Each number is 200 + 30 x the weight over its row's rms, rounded and kept within 0 to 999. Layers, rows and columns count from 0. The size before them is the row's rms in percent of the matrix's.

# layer 3 MLP gate, 704x256, rms 0.164, rows 622-632, columns 128-255
098,204,234,246,202,197,226,218,191,187,305,191,163,175,136,189,166,220,198,201,205,174,186,167,135,212,190,181,187,198,189,233,233,243,193,183,197,224,180,199,237,238,181,196,154,262,190,183,219,173,211,184,223,252,242,220,182,183,183,201,209,168,162,185,180,204,216,168,203,165,216,177,200,171,221,202,144,224,208,174,219,200,195,187,213,167,192,189,190,177,221,187,179,213,195,204,224,236,196,189,204,232,218,204,248,180,160,244,149,164,189,160,203,253,240,202,190,221,204,187,183,236,190,227,196,222,174,176,159
099,220,168,202,185,207,227,220,217,235,232,233,223,215,222,197,222,231,191,192,204,207,232,240,200,181,205,157,226,199,202,221,236,142,185,177,176,219,186,146,217,168,226,200,205,193,243,202,189,239,179,269,237,201,166,222,266,198,223,199,132,234,234,169,203,251,115,207,161,113,233,198,184,192,210,221,228,178,206,216,149,242,198,215,284,208,189,155,212,230,197,237,285,151,235,188,225,178,216,189,217,227,157,214,246,189,233,232,189,159,218,184,236,245,197,231,218,183,186,188,162,160,225,220,212,196,233,196,202
100,149,200,213,198,212,197,187,228,163,180,185,197,185,233,170,232,162,226,223,188,185,201,196,197,290,170,217,192,172,224,203,214,152,170,210,234,198,212,181,147,212,223,212,220,254,169,189,230,240,209,269,177,230,185,205,189,205,212,158,207,191,173,176,178,205,185,193,152,243,155,208,145,142,226,198,188,205,166,200,215,220,193,228,246,218,131,178,168,224,179,226,189,195,223,188,178,210,255,197,219,209,130,197,201,207,175,233,200,172,209,216,205,202,169,163,229,256,159,218,237,166,193,261,186,180,229,163,171
093,178,240,207,172,234,220,198,216,248,208,155,185,165,212,149,203,215,206,167,253,225,176,205,234,156,187,214,248,161,204,172,253,192,219,194,164,186,197,229,273,190,184,225,201,195,184,203,187,230,209,247,205,244,230,152,187,212,176,181,221,225,233,184,191,202,174,278,196,208,183,150,188,194,163,181,206,180,227,193,244,225,211,180,211,197,206,165,190,225,240,226,220,227,233,198,207,186,232,243,254,242,194,229,176,192,195,132,202,224,180,161,247,187,210,202,165,204,222,244,213,172,247,219,213,218,200,236,220
099,220,295,166,192,200,209,198,213,194,207,191,221,203,249,213,173,211,180,229,180,248,182,179,204,154,234,146,227,185,212,225,167,221,160,198,188,213,194,146,206,217,198,265,235,213,173,228,235,171,219,223,172,203,225,145,191,223,208,193,183,212,222,186,189,202,140,247,221,187,215,161,201,193,152,195,181,201,193,227,203,180,233,170,238,230,247,198,220,206,221,152,252,162,171,199,182,237,208,168,206,215,186,166,178,244,141,193,227,212,168,216,191,171,187,184,173,227,209,229,176,164,150,186,173,220,172,231,179
111,94,204,248,167,194,220,190,190,188,211,215,228,275,179,230,174,217,168,222,193,178,187,175,220,198,173,212,222,193,211,204,197,167,155,141,206,204,219,216,184,169,171,269,234,235,207,222,194,219,200,233,221,218,167,146,253,178,193,190,161,196,162,168,153,261,249,195,201,169,202,248,232,215,198,186,194,181,240,190,240,215,227,166,203,191,196,191,202,150,204,207,220,190,221,258,233,244,226,220,201,191,223,226,220,232,195,217,238,184,191,174,266,253,186,221,228,188,201,248,237,231,184,170,216,234,195,177,165
102,167,221,129,206,189,166,178,170,182,175,146,176,157,164,159,201,195,151,234,165,156,187,215,186,188,180,202,176,193,259,242,165,215,205,176,194,247,167,213,172,257,134,160,189,179,190,183,158,229,188,231,175,197,233,170,183,198,197,183,219,213,203,184,163,172,158,184,199,189,207,181,174,158,210,191,215,186,217,212,231,178,222,172,182,246,179,187,262,158,236,183,232,164,217,256,223,179,155,227,161,203,179,189,178,191,244,192,163,222,158,254,174,162,153,170,268,129,227,230,159,182,166,235,243,192,185,199,194
098,207,186,193,209,185,220,182,225,214,189,229,167,194,230,261,219,197,165,228,192,243,223,241,236,213,182,189,269,207,203,166,172,199,158,157,233,213,174,190,153,200,249,222,186,154,204,205,285,209,240,202,137,238,154,222,189,198,193,196,146,183,211,194,210,193,213,196,211,265,145,214,219,177,223,251,177,260,158,220,228,170,226,205,224,230,198,232,168,215,205,160,169,202,187,137,258,161,221,208,234,170,171,261,183,121,229,203,219,223,209,234,181,204,193,217,204,187,221,136,191,207,120,137,245,206,187,213,189
109,182,158,185,220,195,200,155,243,181,201,196,182,248,228,183,158,189,144,199,168,219,197,195,218,197,211,196,226,242,202,165,244,243,227,176,205,237,245,203,223,198,222,164,166,203,184,221,205,236,208,249,224,222,151,189,209,179,173,201,173,227,175,171,199,213,193,167,167,196,226,238,165,153,217,244,251,208,173,143,188,147,220,170,226,181,218,224,224,211,218,155,169,225,211,164,186,209,150,197,232,126,195,233,229,181,173,236,172,184,162,205,194,241,193,182,220,222,238,236,186,189,173,157,244,198,188,199,242
101,179,172,196,195,172,202,202,228,230,221,165,146,228,198,198,201,163,239,265,195,232,220,211,183,256,151,188,152,221,188,243,243,202,185,239,191,202,225,217,202,215,233,202,225,177,224,179,191,144,251,214,150,240,234,252,230,169,207,188,204,236,221,152,207,228,221,204,198,223,198,173,222,256,170,152,228,234,251,205,251,137,141,183,220,217,203,172,186,193,222,225,244,229,216,240,206,197,211,170,204,173,246,183,176,180,189,161,174,211,180,198,228,279,202,204,174,167,140,201,205,231,222,224,196,235,238,234,215
106,200,208,243,199,209,205,227,227,259,220,200,197,207,264,231,181,194,284,199,222,245,237,209,209,171,210,175,218,195,217,224,205,213,204,205,233,215,194,158,216,132,214,204,236,210,196,194,207,190,210,239,186,211,155,209,214,196,215,134,208,224,226,189,214,186,180,220,181,158,225,243,172,263,147,219,207,212,149,203,168,195,239,219,231,201,196,202,270,228,231,222,205,174,164,217,198,202,211,210,170,171,200,221,132,195,189,208,123,237,224,279,164,180,156,241,283,203,158,221,189,227,203,199,187,172,163,191,225